{
  "d_model": 256,
  "n_head": 4,
  "qk_norm": false,
  "init_std_qkv": 0.0429,
  "init_std_up": 0.0429,
  "lr": 0.00114,
  "warmup_steps": 388
}
Each number is 128 + 32 x the weight over its row's rms, rounded and kept within 0 to 255. Layers, rows and columns count from 0. Numbers have three digits each. The size before them is the row's rms in percent of the matrix's.

# layer 9 attention query, 256x256, rms 0.0633, rows 222-255, columns 192-255
126:099156124147184195103150110137089126145068186134187148089199131111143121090169103090124124117184111151139113084169138068100096107153150099114162108147123126105115127125129138196135153092162058
121:143173122056062086129138112111086145103153153135095111174128126133137178147132115134108192086133132105082159145115105146215130135103153151168088148138153141121180141145131171131142124085080066
087:088142156098157100151104166136120176133119173133166114133143113151142123137112151134133125111102161166152179162085133161109154123100151121098088139125168133145106148113195098132177116103076069
084:207139162154118058166139147128067115105141125101149178177061126108022130146160183140135143120129122157148070160160112157131104126145142119139120139089174129145138146184128180088158140127156122
088:096195150087073105130092083130073148131106154128147176139167112107091083151120110103156111116117102154092132199144106088135159154134142140138136145105162158184093136151194098069114103107079169
098:140126182159165097063148147178162137140150123126138144145156115092147113116135112135193109194139164059121087097130093094099170126110172109113153129127136084079148086136173108123131164087084095
094:159163145089131100159167101133086113110075138113192126087133102100090163139104184151113138086131098171150097180156159164112124127185113120097088097098115155148125146126130166095114096139121128
082:160205164019122156127105158125083161160108134096128094115071107111103116108135179175104168078157148129130123152136109120150151114126189179120115139094122076120199152147106127164148131161119085
104:153087126170168154135114127142146114109135139077108144129094166121140118122210143110115110120097156118188101121152092182094090083117115074151128139137111151102052173153152112162141110147173143
107:115043099180108150109098082119145134086129105154124142181184197149130162069149123122083101099099116107152156090077131096137083152128092138164083087125131172081043181119135139152139162106169103
096:108091100211181146087102080160126078131163096122115172152155111101128131126190090129136101148134156082101094076117119120157076114066115113189168121166094142099080134177142109122141119074147096
102:094162118133120085170158161080085118135189132146137090168144174136147148102109109080077088138119110145137113157199150141144121129197074159146127109129162147124083157157166134116080135176097082
100:157190188085110117135143181146137148113092164104109062112148123086140112145121164143099181132167121168119200139097167086140121150162160130041135158078082106156121190129127106084102099103124147
107:115172131093179088121139156125159109109045132061112133131142137108172093111125163112159146145109127074141076154070071067157113076128146138109144081128137113147094161122212168093107059136100079
107:109102098144127104077098152114127100133124171146119147174153184124109101120128087138167095153114102125153126106141152039092119103175106115148149122163122144129079108134075139129131136126140175
092:128175109123133118134125167072116186169166125118097195050134138168129122124061132083126153113124150136155078122117172143148170085159155146057106141104080105155190163146100129164142176104108131
091:105108124174137179091112122117064121123154165126121126128102178167123126093141102162137090096134169161187113151143125154157105082129135131127153077165139099049148072104154142140136155128148079
109:058133098226078146117173185145123142144153089085097132145123097093095130138129115130117136123134206161157095161146138167154175111162156166140127102156064142094159095129159087155097146099053120
104:153099100115180107188122194095116128144144154124136122095129098146118073107102079118143157149142122153131112093198209114124140163173104149136158124114121141149167101151097121158103159155130127
085:101113123145119083111124112089134164116187107084143122108083138124127154117174176124140137134138193094161097130168103105119060116092176112196128121114175088111162085147119144160119133147144135
087:168147145137186111110130100123057107151120129173129165227158141118131093074100122110140093134154162082182099152148103104079145156166133180119114116129141124129119178169160115175128146137073105
110:095104079141126068099114151098128139114101113180147121173128127092133135090138126124162160141157141010106133116146151133100105127086138210176118107127156088097129128111145062141117142077137080
120:140186172156197160100105222159140098127104083051140170098083148140199115143100189140143097155150142109160106096140197118098099085145134114110143149104108115096143125158092165131147141154108139
134:110141113142140176163134125053152139175145140154123130122188148107126137130087098142131067143178136107163100123155119182118118083217100127097111140128142151140147150168096133132101198111143114
123:114132135108130108106151106056126149102187147151121130176149180113098139065160139114114064142152148112079114111113161112167063131164152173114096109155109145096117117077085122152124122074123069
142:156144131142155153164120130145097084128102212082112134132202113128124112148151087110151150162089120186103152149114123138127175088185104148047096147134064157107176100188150191121131092101120117
106:134168153109191072078092180155162144139124143128063131105134135112132092155143110094112117123120118169122150088112091119185067138125087137197114167106164143106109163197158169060146116160139168
124:158151159161163135121143144107174074116090146139103077126161149127163150126111175071098110091125132126120144130125085143127101130182122141107083158114133112113077170137173172168134111114124110
119:133085090072085116149126080158126124129096085095167111145107124124118128140143150154077123123116112098103171138073117090114211168104124164137129127134127130123162134100157120097114147047161126
114:126156131114070156121073129153189143124089191102092040181148165097133123181132082094138152111149122113117111132113125127187109130175158154140200113202104120144122169138164190101178127114116075
120:096145146095121121136069115103159126158149105098140120054137124075117101166117107154139155123147101172149102138130123165086177176133134093137184110130138114111113137184121070108103178132126129
109:128100115141137139110090105129144115138138133106139188091161127081117112104163152244139087198132092132158103139149130162112121050138106078164114119108121148107138107129082117143123074161108114
127:124110151162104163132134087149144119081120109100105124138147145141094165170155111111100097141146103153096153097154106106187142095164135111113117172164120121168071148142116159114111177123118088
129:155148121099138127144195150105079102148116133134148106133130166154144101108077119112064088104151119124157170131173178128140076130122082199104084106041178117144201142061152117179164109149108134
# layer 9 attention key, 256x256, rms 0.0625, rows 222-255, columns 192-255
127:130136172165165134146194167155172094148122123146107141081189121119118100141114183082171150144167120111094135111099111121174066091156118104056154115100159122121130102150153153183117148087128050
121:152083074093047143127085131078141145100106123108083107156157141164179183148118100137079159169129105075151151103110127185171089090131118140117131143108109128150142101111114195125161145121129124
077:115158135158134123162133158099107085120121133133154159134082095099150123107154195082119103136125146146084094106117146118119118118139139152071112171145129161174136064163128139081154076151139140
073:147151083120118133138204159146110117088172089131124089153121198148171106154131124147132149158103167119102149070152065067180121118091103102123103174093150119117059144124112156169090103131177114
080:102185130077101165116137052115105117088087090087116095131112132140199134165138152131130184070059172143120188126149072140120158125143170154106084103149102130143142130097153172126197116133169159
093:100151145152117154161133125120204098163126136116107178079137111133129122137084137165141143145172123138103125082125160151118087117128150105156131126148138183095184111133123121087158105128161169
076:151179047105064141126115150150115079109170087149150135132151139135112067137198113172172137133122098100116168061174133091175180122144119118130128103153160105120101125100104122141129106129155123
089:152103092106147101152140198103130082093160151152143189113114097105077162140126147116098047148167166144200159161115128137125117115162073081114105110110175106115000129122157163131103102142104121
086:112131119093153134160188128135110142225105112149115076181121110078116126184107148160104128143065133114111146089097098128102124144131128165136084161093141141176096122062115159145147154076086096
093:142182116136099135101094025098110088084094146072132089193122139125107059117122058122124146160113112135104170168133088138121177201120191152162159069110131093114129114073117127119135144191105165
101:165121159127098116136159084122124109130116172071148128140123127148131110118116135145162130109087082114098164128135131125139181158126107155099129133136142150115199091115150174106121097156128176
100:161051091091109154101129163139055165085134168157150137098121162168143155060069148137109136115139150161184128221064137089135139191119134154112145100131083107111104125100088160180108151126155111
091:170120098112111165143104134106208136143123123111119124109132152086108150193070171129090134135110130106167141083100090136115101090153176085162127101083163086027096155137130179118168194167198162
110:096131094127094145156156159114102148148181092079191097084125093075083144177135149120126122156127127160139155076122102146124137073114106117154098140100188171144169145130148091132165151211148184
088:137126115173064158149138120140144127099144149109140139143094169096153130134170112154115163139082139136107089119139131147137177090126172053103126168206099123129167094090142133137178117138117116
106:082090099154133102143169132134108199153157096193127083127153165102108170108118119122102027144144162121137200165145111102123114123128094136155095125133119129185110158103079095185118164127100074
136:141132085104149151133149120091061109172138128116163118130134110103175110110054135100156143142106111103137214163167109109164152188105061235117119126121139152153177096060096105160131096167147173
102:147167113152130111167175158095107155198109109138143150143146128167140080144163106130176120155129121100099126148084099074118152161177100136104158109139202123154155071114128165112100108126061157
119:117171111191102146106158123056117084064128145140135127150130144070119120149155134112191200153166152161072132132134100136146097122118119078096107123180075185132126109165109158122160097122108127
163:126105136101119136136188087120069115120131102125119163118090188183192148103132112088126165063135147112087133170167114116157140154127122188114149118166107149160131087055121149185137130130135084
153:107182160126142169133190122103092080155201103114120175135085167113141103116047180134111122117112139097152148150147155102132164189119104154142088093104163113147160170050108124172121100184138164
116:196083098072064063104127189154032140127128128105130148131111103133153118091104177155121158150131140077159106146110148092154163163099212163139116046122138145127151077115163121139162118073229143
116:114164096164140172106193176117109113199127187072137154086104114138125104099070094070136132113169128110133133151078162148121095151214114151120112094115120148099181126151108120186108083179074181
113:124203144160213157106165119045153132176166145102140135145121181109118107142119215137138034164156104168129064115122087106129070093119136095122166108142124110100128163157070134128105159167111128
138:128139118135192134118131129102114157102202117204191204132091170162105142097090116100079074192199163105106080165156165144158089140162151139114101132141178080133148133126111108142172152148108094
137:131155142126106151145139173122162039072080185097125113150174133084161103156140114100127156120145154173068148143132128094137127086163180086048099157128068142140114141133112154155135118118178104
109:160072095119141161118142096151176150115165156177126081084177140077053123094141078110136091138081102121115155130125041118212093123125179107181100141179072124058096117123142135146106069072123142
119:142128167136218091132154102101182132146078206160133121155182120114122073123172114118128098125184084118146149131158137117117095120161108078068126129128108147162082182181124157176121081163119099
117:154099110093117104168105138135149156149076117101146098061128087163196122145136118153108141080121082132145160167130158160137108143180173181136203092111107088164135046131154154144114160120126136
121:159143084136132132070132130125160114151063163153118117149155099156141178156128121091120149145131121140068133092157167130151112094137161114087192159134087124164115095195143156179096143134147103
122:109125139134085110180106152108144083141111115093201143049123104108109158122142161155126177158085151116181101094118173127135194170141132092161132083079131137148095094101165102107152093155140166
111:128151160130093112123091147120152109089166111121152161152131120104134145124128181202138156108057155131122086094112108128125102095072124072147141168140173125069137135107131061147104170145167118
126:099145146154135140188143070108184108151161158096086115108149127099150159185133123083116108129118145176065106157103069085174101128190081114105144143150077132178113105163103161113108153144110114
123:124130095135214128117153106108138161133142157141140135128154152124118081082071119126132083130183044091133125193144146153109114160124145182099095117074109119129180124119062084170108131153041138
# layer 9 attention value, 256x256, rms 0.0648, rows 192-255, columns 192-255
103:094172156056124152087138106095097102155177127053096128125051130139126114163094116119164170107159143143165114111117116100109154152080197127166106225092095096047158136157151118211134165163107087
105:132142127210156165101103204125178100060160108126155116110155118108122120152134139166162144084110117145118130119137153181071167137222155104108107136148140131151122123145134141067167082115097132
107:039120115107170105081180125084148120142097138062121133168052100180207102132179136110092195148108095208167101090114129110100141142159183140123099147131091096141137108115157132061092144174144153
108:050140116094140143160140133108082100155183146117107101090103136126127117134138119107181101111118142157110123067125192128159125140085162083153138107125149113089165115158181150098099152110141062
104:126178151178144087041165206139145134092115154113056137111152141110159114105116140166154161157164129121156086124163087173194200150158085102172130127108127097142149152151115163089108065109117110
096:157142156152111125109123091053144110148113106124192084151084067116155090101113132093132155153146082131090147098153139144053115121074154154140083159178110168050160165099164076126159144133178133
108:094131137113139143103126142069096163138105116146161131167157125076162146094107103117096154147128128068172153082161104125159085115095108188177145120141186146137154068059142122083136145125149128
110:149085117102132099132086129163181128122153128118120139126151137124144134195142140136119057106167161111138154122130099161100106108143174154122196148136113120138105179086115160124159122136143090
103:120155166157171139114142175106108134162130164166126150163106116067102151216150191159086130101138109142123111128136160143160103139115083152180136130072142131104088108128142169154156119081118049
103:191178125146148175123077120168128064155137147114118140119107050135103112147166175158182174107101075123140102151151169184131140120115148092129133147127077093140139130199154071197108128106137135
103:140152127083196143122175064125136126127162058076078096134129084145117112126137113070105132108062079116116162139186100136121154124114139138111163099158112106113171130083092134159069119134187120
108:067147104114194127097111154101085135104128130100154116120114122121069139133153158095128153170120181113064108104132112140164103080152117075163136142121178164120094080126093163118096123132161061
105:162135126120137116194113175143086147102156163144164132141142078128216144160059145149089147080156120130048148141121120172130141165147109145100140087131133083143125119105108114061092117184040142
107:113079146177075137119098164038104137120092154146141077146149154112146083116096160130125146148147147085159103102159181156138093131103141114155082151123179105093129108108106187118114171180109100
099:125127121124147107109142148167190166133103130159102129133094158072070159137090175150170089120164139163099141119092112141144090127080132182139164104204171076176114126130133134091133058090109098
105:163146107122140182137136094183119116211060153124076114121158158053105049087113159137094141133185159144188145136095120129147166101157098132111086165121164129119125081137166188170124147127090108
105:114186131148143218077174138133095128105143098136129102082138071097097124128167105091116135162139126117134110127096128091120120110135152117095114173138092109117160121136102099139130162151142123
107:191142142137081122118099088100166163181130131136051069140118059073117104132109073130101128156073079097121198097138180095115103170073113119121157102145120091130085108107121159121121104118137094
106:096092060175180161118140199104115143184110101127150078133143171097139101203147147123120111116133130145099101141085164050079139117108080130114138079150168128127138110113100119080121115122081155
095:107099078147155057140051094161145170152188103115085148137073163086136188199151082145144162115024201159144123057152109143121072125162155092101130121137173135147132128132138166146148113154052162
110:149091119097108141156113123130154119116137141154167071157130130201182152114140102172161147156128142179137147093116100135087115145139083151108155065144106145162150167123103173092142106138107185
101:030180123102176124114165184173139155122133148187165077158148187130092101115150105094130111117113173100069093118130057144126118106121160090153088125104167091136110119190138172128113137196139134
095:106153103137142143132135109114071171150113137098117173070162098178069124148141191067150109081141146177152110071088139089197109103157118163094128078127137100097183073118077129107154160090132127
101:059180107104145128180149175113098123170100130103183103122134145144083082120106188133189119145154159106143171141174115157099131108065187120121099124174187155103159099088105152158172129120146107
100:121128115121118132160142113072142098107106071093168171118124072132191174104125127111095120097163035111172156080170121121139179117144131143148187124125180120123108147112161166152155142132188152
111:077141081103100177129148130131093121166180104133105158126120099120121162129160101153100184129124184122125118069129130152121089165173097128156126089155201131147132105161111110127139125138106136
107:103148090145101087140116114120071155099094127092125119138167139146154195113135135146112092150163160100154142177136106110147156122167071108141116153164157156086118140112158098161166164181112143
103:069155152135137158110118099116119120139052111156170157163128183152102202106135196118116142158161156146119146147124098162182079161128130154121107169097118119147155134117157148149128133141141164
104:138106182094177159148126155109095056138205127127149103148140156187095122124127113147096147091164172151062087098121084100069104132135158097127092173152095094170175169127202090150058145152082150
099:119142115106158162100142155092164069120178127127176088111091123145151131189121152120121157111121176120091116097148111182132148124076164104102199120129174172109170160132143120132119143176108081
095:096099137108118139077080171154134142153155096128142180122118166160125127142121139167144103117105158132146114143107105163143131122047072095120119180077154119162170173172131166165153118114114138
103:149147113126103200095179085091111113200084127159109133173132137131162160173112109106093050160142121092116139136093134078144099149060146089130191171140111119105109136117136179156080137143182082
105:114207179167094180183112111118154126131131114098126163152094102162148098107120078147174141118122125153076165096194103092109132132121129150143058148154207109137157083114122147112100109150131137
107:137094140164112109133145069164106131145136146146054116169076080127141168186134120147104094133091131148124141116109131166141116128121084063154123184147129098112089098099159177137136104132082082
102:081101142121086085136142091129076152155111144187128142124126124149179125095120143150107174180129126211134151175120178107115108139173045176059171144122125101108127170113121164077155163149141125
094:173112067155144128152177133110183127135107075179119139168155209137111142123118166095096105156130105176071140147125154110098170101141154110140132085125162103080081165082124113148019109138181134
107:104099145083071136116136172094106144057123139134162123109105181122138150115126113173101172123211196129115067165138142108108128155147108172120140141172177106141156154127098192119143120100080095
101:139071114091098114208126125100119101074150067096112080136143176141154152126092076170135118091167140176141164056170122076128126139245148096148132072114161124118154145157122114129126180121129135
103:121066155083110089160164064096126130103138136050100171097110100114148107147168107114158077162113159173162157079118101091173084131093146148149185125094106118173195099115118135158120128117125136
102:115139097095072126073093146060134147138149137150140100152152158128183106133124158121142201176167130131041125110129150105128118149137085151169120163141248084166092166181095102137168118145172119
108:095155128159148148115056144113156074194138121165156099162143114131130117089175118108128165149116089157131150066156154153155180205120149107139130044087152141144139141161170146137070145127122075
095:183134087106138113097124128082098218141120088107126171105135198131103110183074042124118078150108101125104101123130146157070111169114140176123122172128201102105086127156174137099130117070138163
102:173105178129161123125098113071210143098132096141178095114144147155109124150082079137166142122147150142147191097108063123116139163154121181136169162140143117159126098163125161108088135157157122
110:157079183095184073137115158106169145113159165151132113178097194163080101138051103135149124135140095116115194140167069155163112096085156171089170127092127103114090174141162141114074104099168160
099:084190126101140137095086102166155134159125142088163128116143102170104107181146182165129087155150139109094140111163151138143129165084092063138151096104094132119159128160131124123057055113176070
100:152135106136109149130093066133122130137089081075102132111159107103116154148134100153104168144182129158201115146085070134171108103152053173144176113132114166094119132190115179152137115112074120
103:150162147109079102128079125094115138111132091162140118138107136114148178154117091181110092077163161180128087145050123078130168167133136086133187111090095189140143206103086088182118110133117103
101:095170095108150109130156183101118095135123150130163089136087105131127117182123137129101151117076156177115160055156153189123092112175165176142100104117153167142080128124071137119140120159165100
099:073135082112173124168140099152073116148151060192141105083125177201160099123071138132144143101114192110145130111134141113164131149174049093080147147103130108121164092080124172096109151126140196
106:139099148131154162115109130107096130100143113157168129076135161136073147132143104156109185124113130071123082105123132161153147113100140120143105158127172121186086110199135134180113162160142103
110:147139166110124143100115064114069142093119050130092141090100073172061197120122062109092071114130122114120113119194139154150140150143125084151126180119133130108141158128104136130159165174105116
103:170112164146118137121111157144164109130179138187077091159096152133089097117085135110149116124173118167070118163141080162105130058158154090174157103151155165129128133065190067160166084111150127
110:150100166161099081136078128124151118061157104127132149105151147104088172165130137148159160150149087172040132085121171189159098160131160159172146137127034153130156183102090108087095101079125152
104:115157145189166190083115134137165118155111123114126128167202027121119114155095139116117146078174153134150116158179086109151083142017110125130138162180126137122137135139190099134169094164134147
104:117131135122150093093110136106085154085108142132165192117142120073088104167136094140127157138123061170123129114149128078115131144184125180188136132188118109115109071165111123106102156148096143
104:075181067150138179116132118096175130128065091215166130145101069125099104128186138138192159194124161108104079137081122165140111095131115160107090150122217166084109127118157117097154170123117070
105:136171172073148099168155170187062098137113092128140085141106111118116149117083123157148130160150134097142123205125159129137127144130095150123109084152121121156112142139106086107132111135074094
106:088147128136116125147131180173119072120155172089176163140154165164128130128095121125154104080125177200123097103111162151147098148130176072048158133114121129108124136152134158172082078124135126
104:117113083144049090152150146208155133173151119097107154081123153097079106130122185154151098122132069091146154177105090102170157138140088139139123129150098127125161100114069123150151090085111173
100:187118153084103191106123125115136108195135132155146089095111170067121076091109132135148119144139109088171125156146136100120085104152137078134138124141132121105115082116158148195214121108159120
112:140101153094098156085159154129094142125167145113121132124078146108164211183187078107130082157121166113092128145100167118121136060091115094131149156119056120111151148094123142177108104096106121
101:129117099124184136110125176122148155145138183132130204167166154079100123185171136119151098096090159163143141119097115116146155178098127131121138143097091137073122085146168196160105135133193169
102:059123078141160110094127081116181113165163129166142085099127125155163162187169123121188112166075101127095149181114131134184169141017156125133152076134133143106116107152134113107077135129077139
095:119114165070105070135113173137140093131141150059159169131091164115120149184111158178129124080149144152135077152139104096123120123130195112128103176101125122074201149123149156149170097114142108
# layer 9 attention output (transposed), 256x256, rms 0.059, rows 192-255, columns 192-255
108:085067087140129139083129120119129120102142094074130126104097118086065127144115087173142179136195124185139143125083087155142161135094154200174176137096098149093119115192154157126076154170104126
096:127136136133160104078102176152086075156140140124072191123134120176167111170116138095123166154106090119134143142131164069123168182113129137106138134134112132121141115154081154082154142156132139
107:090121097161171178117168088069122136079128154077151131105057104100169147102170143131116133179153155175141108136143108061140157069144105076167160157158109110084134128177148111101098165146102107
106:120137126099127178103092134126066140154168130109092134087102109162144142092171105153118063150128077180093173136128104128147122094109138131161136083112062105077198103139157122079126100094130075
099:093137138129127154112171189088124128110115104102096140135134149124125132094113115086072157145110187171120080120106145088101060161127061160174134116196180087170161105131123147126120121147130109
089:116162098131126106121123143112121140133101107167139109159049070043130186112158119148134123124161126186123121160111104181133197126085158130126124132172147140160111156156168070096143158122121161
107:082162164151122127134089136082078152117093085143161124111174133114165155070158103080135186146135108108196127106099084126095126154153144186109120109168179111145148154074159196078117134150151131
109:088108135113136087119090134134153110108177138149155121121158175157149095152147116135103156100143121105065068100111167105071140138146125150132148123146120122080155161170078155130154135062112148
111:100147173119104167122095151143157149143118141105117140029177160107082112112126067080148164122120112145131123119108167095143103137143139086130178109122161154130116124148133161115136131149132161
102:181122135114104111097074121107105095144139140125051160153111089100058195126139143164138167143136107119137110146151161106133124122142122157126198124089083180114116090202120136169109151130115077
097:153128114164111105104178128148083156138167103161138119184112082115173145120109104139043094165138113112174153192170072144132143116160109144184118121101087095101090130113158093108137098102114111
105:092143147079169147104171112061047134078126124181160181101148184178160128040133151091129156149122108101093134181106145115134066142121138206182133103091117162144116093129147135118097170121104136
105:183176128111157117199141116135087118128127157126206150241078137168142137100039101157091121146143180133116149140105056191142111120125108153128102091128157125140191116085151172107096116147097145
112:096174180184124111155115166131128123112107112155118111104080095117102095193090145105129139149126141139170122092158089146147092122125160133119074135113189141093102165123164184144151124176110126
102:126124142165143099096202128167183152126138142164135084145116214125143112134113146126125181133086099110061099097079147146126138137109117148087120085131146120145124118115127094128155094091126144
101:137143128113150127067137170120175157142114122158140082103088135088120092100127124148126130120229136108097106124102147087155080128116149128097145117102121138155153153167131116152085124186118065
111:107185098174147142071153149089058153149141083113139086115151072130163134158160130124093145164158161136147186147094082089103146149134117161120206134113077075143129119148086108103137146148099145
109:165178140169101120150093162072145126154131117182107059163129064151135097121146088093148162119135108067138160113127153172091156174112131102124117138130104145153090159093124110160136099111141148
103:113145142160105112171169184142105126133163138149130125158124157122155111154080117130124056140135119139123129137084153061109113137183108113090085128162118100091131151124146147156153082127065137
097:120062112113092171122091139111144130101138176128122162013126154159137126115159100131143176177082129134201113135115129072113110103130120135101141122188145160084132118186131119149136140100126128
110:156112143116111089126129125122134061135146140122113142146139092166166136125139137132136154174063116120122151104129162149104157175176089097085103131160127148179142130122099111071137131117161150
099:110147085113130146195150150175081102115108148135165110167100199109140106089107145073109091156120122092121095186141106179139114087124140148140138068053107074085137122120145124151072164120088080
098:083110181053132175136119100163110146020102138084116126134143097129116105118148091071117105143213087165145145170119146096173122131167094114123152150153103141114136111106089171109130102137147101
098:081141092075145084088165154156096106139139107209134160152155156130152090120121131099114078166179111078120150147130072136134161118137181183166063114117162139141132163152157135116163097144092136
101:116141128099092193181098169113158064109121070100160162114162108092134158121203047132150168098165139152123112105160174103170120154142154115154072127105106184146086172136181171076185161086121155
109:139138113117102180138060138059068082085090125129148147133113088134131191112132112127127165247128158111144103169127118110125076153127082168136119119160136171149151111110174134094158106107142123
107:119110091127127144126177128158131201143136137122143095101135140110136161122129108080148136160143129103141122136133143076197125115153073092082139145161128144187146122183168122080074137119134186
107:073107142162114137113110093173121163129129141154149099074140179064115136120136111135137164130179063173144128165121106122174145156140120165103162145093182120127139164127138089093086177095150122
104:107104113124145171167099135126155132123167121104114175112082148097087162156084142127147117185155125159059148123121093175122171136105147112142087111147136097119147106149178038140076133105121099
106:091134155070119154137085145117117080105161116114163202108120126074074132135104115188114166096122084166103103085102137165156118171160193108116112128142149160132125088157147095150138157154146111
096:095055159114100124096104140164160146144147123158119127049135165134111136124107097135139167143122111149159107139070168081121142161149147131129174141129108151137142111127118160147085173132112115
094:090109118140089126100146144162112152114132071157131087097115130047150141151125159146138136057119065061113151128119145149175166162101157123152130130111111142073092165111181117128147187080126141
097:134185107107144146174096118141115075082108142126131176101146142161136150114130134137145114145163116112140163194147044151125120073075124145092120079124097130127093145134117127121172089125104080
102:192081164184107130102110111136132113114142136079130141093134139160159149168130113139163129090088100099175098128099185097144101162136080080201114138101122155070118133077134172112149142149128130
093:114148113150168116171163117071069173164126142130169060158129166132112116135086119094151094085135160194118111119122095100169143152072089116117112135118154085095153137096134141092092155154156105
090:104120104195106113177167114171185142103099106137159127181179162122128112096136147152156150094118151137098106111116123097135168120108092111181081137085158095115134112102204183091148167079128096
101:165178147120187144148115177167142141152110108097116117132064113192144101188102185093118125116142138109127110149091143174117146152168161123058115082130129094118128165117089170080148113146093075
100:122100064134131153191105142082138137127148110146134145101156138145094127123125114170135161194086172129165184122090117196132075127142090131131121098148121134151114078146191130102178113120107175
104:079052169066125090155149091091134165075152115098114128135122100122081091179109132165073096158147119210165152122152076167140116110131168125160077110126104111118106107129131111150139090115107121
102:114126122142113146114094129137070113088146121137113153169121147118146154116070127106145181160058110117116179099122143108135147164161128143065108149137164181164059118142113132070113123150137157
107:108143099117103129162054085148103072132161143145100200135153141111085131125099123158129115174112123132195173133177147132199128149087112121135128083087138141135110057130197073148138145141197052
100:188121224130109119156139127146092157123080109094093113175070154130113177147103136104137159105093099043122100174104178151137178119142170109127106159149121128107057148086169120116155092063154145
104:118090179086132088094045125094117094158108137108103106113136088126106155165111151116115193177086084116128142072134199109146154204179150143154091194066121141151041150088139079084155111124170118
116:154127140142141112167100116103128148148119115172116151141136169140121112087099110143134159128075111092092118117146165230116114098111190111155068080068143105114079175088148094144102109113183127
100:078178127110128146143134120148069050098187140128170169141146121152096136150170151150128165117125131118099122132081094155130137122105078120120198126113099184134128080110161056128161137103161125
098:145139143098111101101114131113156171139135150151114072063202129111127130166187078119119154075133129109158154066079168070149098129108088081136195133140115156143102119126136132115149099125189114
104:111146120141083137141150141076097082115154115063185107114108120085105116170133150110150093101114132183143087091100097117142118122141127125080182124034133149184115126138189107106094172161115203
096:085144155145106083138155102126095139074126080198165165146121138125129136143087116170125114151114148102152140132172154176134079122094154108129104081092179194120113149137108112100209123062101150
101:111136196096187155139156163153118106134084169121117110113175108137105115152147135085145035089122165106101160127074112172165118125130123113111115136102180095119182138049102147108131136120166078
103:138145138124144159141118152094109107148113123161122156125130111150146122174147133152108129137154128093079128163168092169162107168092184146136105060134079187145081153099195145149136100093134084
107:152163148096158152114150120145080194145138095049147121165055100139114176096159112081122108162171132104182149185162180179155132132125103134123149155145060106115160112124151124106101124107065099
104:164136082105122113129154121167164100119156117177125151193068078128131139097080170146085085128108114150048118063153133200092185101136148176158122116158195114169156133119097081144162129065102141
110:123074178150117099170102140149104125048102157116120150125114142161109126091155142130137215091108022178075134112120128115143169195128120143119085110136140162129133133159101128117140135079114141
103:090178132073122140099162120149171143133169143122143127069077150087102158141095082153111116141172138170165114147133105130170143120110122127143135105106131156176148118123149090107088130195123165
103:160120163126138143127124116092078141121115098130183136139141104145138176094175148102113125149101097133113168165150137158153139101085144083096146144125155145123102087126098135096139101155102158
102:116180157080137187093116103111103132119082106105098127097122128145114162152125167145151085128157105139185131147156147040167134157106136151122120122112170124088116105155134138099166157150160093
106:173169097098154148085168121164124131184138158145147111189104140172137097092078141124133088149141186120140154184126085146164128120120061194056117072115144124183115140122124071116104088145142150
099:101112090103088140147097155154110093106191144135150160128097171119111043095082152111122133107128140094111075073127101131139120110094133153197120135156108180087148107134149175112099113113105152
105:120106127151129144111174190161187093088118135103112162145168193083137101163150118150122124099166127154084163165083083111128114120134151115143121118140113140126177122126124168170164069125123148
098:096127116140128103108153133143116093192125113134121116119138108120102074142155137090183096140145101156144105106172124151136125105104182129166188165120169087162106138095126142172151120226117155
109:147103110133112147086171147120108107131134129082137138110116097164146147203137103081126109099056158153114137185089099092050104160098179126097094140128070116104145122125085150115130173096115191
099:142057175101076149123115088120172107110099101153109142085174162090104118125172083152098152068114111130122081143141161114122112129138193054178094146139118136132151126136169109128148183125116156
096:073113145162105133116150070137171098177114086130137121135125131100102131149164182238096117101023053151136104124121114159183097141126153070177099133113097091077107080120122091153159115122152112
094:047101061112106144117160126173111143110130147120141164045110194104111102132115132114172121081114180158126083104105093126087085079100202117170148142129140118073164120169182145142138144179112125
# layer 9 MLP up, 1024x256, rms 0.0853, rows 0-8, columns 192-255
095:113125087093109142213106126171155089112156123156110131055178185166150110140084153139126085117079150104111144110071149112147189172077142095134074139127174119100127138122119148133109163121138116
102:135143154095088108142117154132150154123143127172083147147145092108107108106079156120061133073122152145098162114118171133136128083112067119111091191142127093136083105062134139130174071155180143
097:153121160128122145137159064122174116129115111064102128170117087121112098173126129131147162103168179164130158163111125114165101109175072104157107124134097140106132171138117159103138088192122170
102:126175195146088248136065111147147112079166141081098163134147113126140149096157131153138098078110129148154133130127109143119146168109077112123094055097123166124090101062147138120116106165139145
093:111079162181120105067116102051111097091122118132108132108105129112110117113178118042083082168158118163124145115107112147129137121180092160155152144188200141120140104132068076137143110173064147
084:089111124088122125121134138124213160198199114112082117218176111100167098140099140137119162109052145124088175131098138154125164114160084177156155151181128150092094166105165092131104110161178187
102:160161156135128139134103084161112095137194127139151114103152167118157181151162213136123097159095150102098189199119114121128111121090021153109122140140159048086104127176090105142111133128073134
108:124191173152080131151161088144104063164164120121078129160046154055168156142121103096101116134082100144130166140075158144151108152148029102096083072177213151105096153068103035109121123155136189
104:160096156063175145148102172116113138113116172141107154146133152084064126149156128142130118066086120144083119015142174084148088096105135118189086097093141144124107071115130107165122109143091110
# layer 9 MLP down (transposed), 1024x256, rms 0.0818, rows 0-8, columns 192-255
097:140130119092161127079117119160142126073117121126128091159069111170123141084167141103144150067138167148167146077131142141123122065145111153167115128135119142152105085137153101138158150105137096
109:126090176135121110167104091125114121142114090167065111122159166079130141152097151120188142066148108111178118144122069144140127105103126094126081119105087160117151121077135140128167142032157165
091:085164074115096116166075118097181101189161140174102107159094163024156177110091066095133152047135120109156094122138154127161195154126116185137148105140161147150154119098114100165163119145121146
109:172120102164112083138158147158047187160115156189110056154087141076132111120155130117121150137095127168145146139125110125092118178113143125136171170169117123140163141127163115187146148105119183
091:156131135162155176115192120172190136102123156109131114131129097141108083114073131206112161141085131113144133085126143064122148139075188117135113115081141093085179171131123120111155195120163152
084:162147142158113133109123125141127077081094146170161106075080142137108138108119108107145141154130074116131121157122104120162137116146162119125121082124103112192169128109068165175094171097132104
105:072109109178131147120144101133169067113103092053093083088122171176122166144122140145168169154145184139118103102144113101166143126148071120141099076096092116150148114086090108153117110146108076
107:160131080133153132111078132141161152108128174127112144122139109125114072136098113165123168172074107106102134105103094114088147147139146097102063174070106092073137159148102174139122138118125183
097:126149107111085138116094141159098135120132089122128088143044130104152130166166111112150117114172125164129149167166097160112090167112086158146163148167083098077111129107143223062142109170137117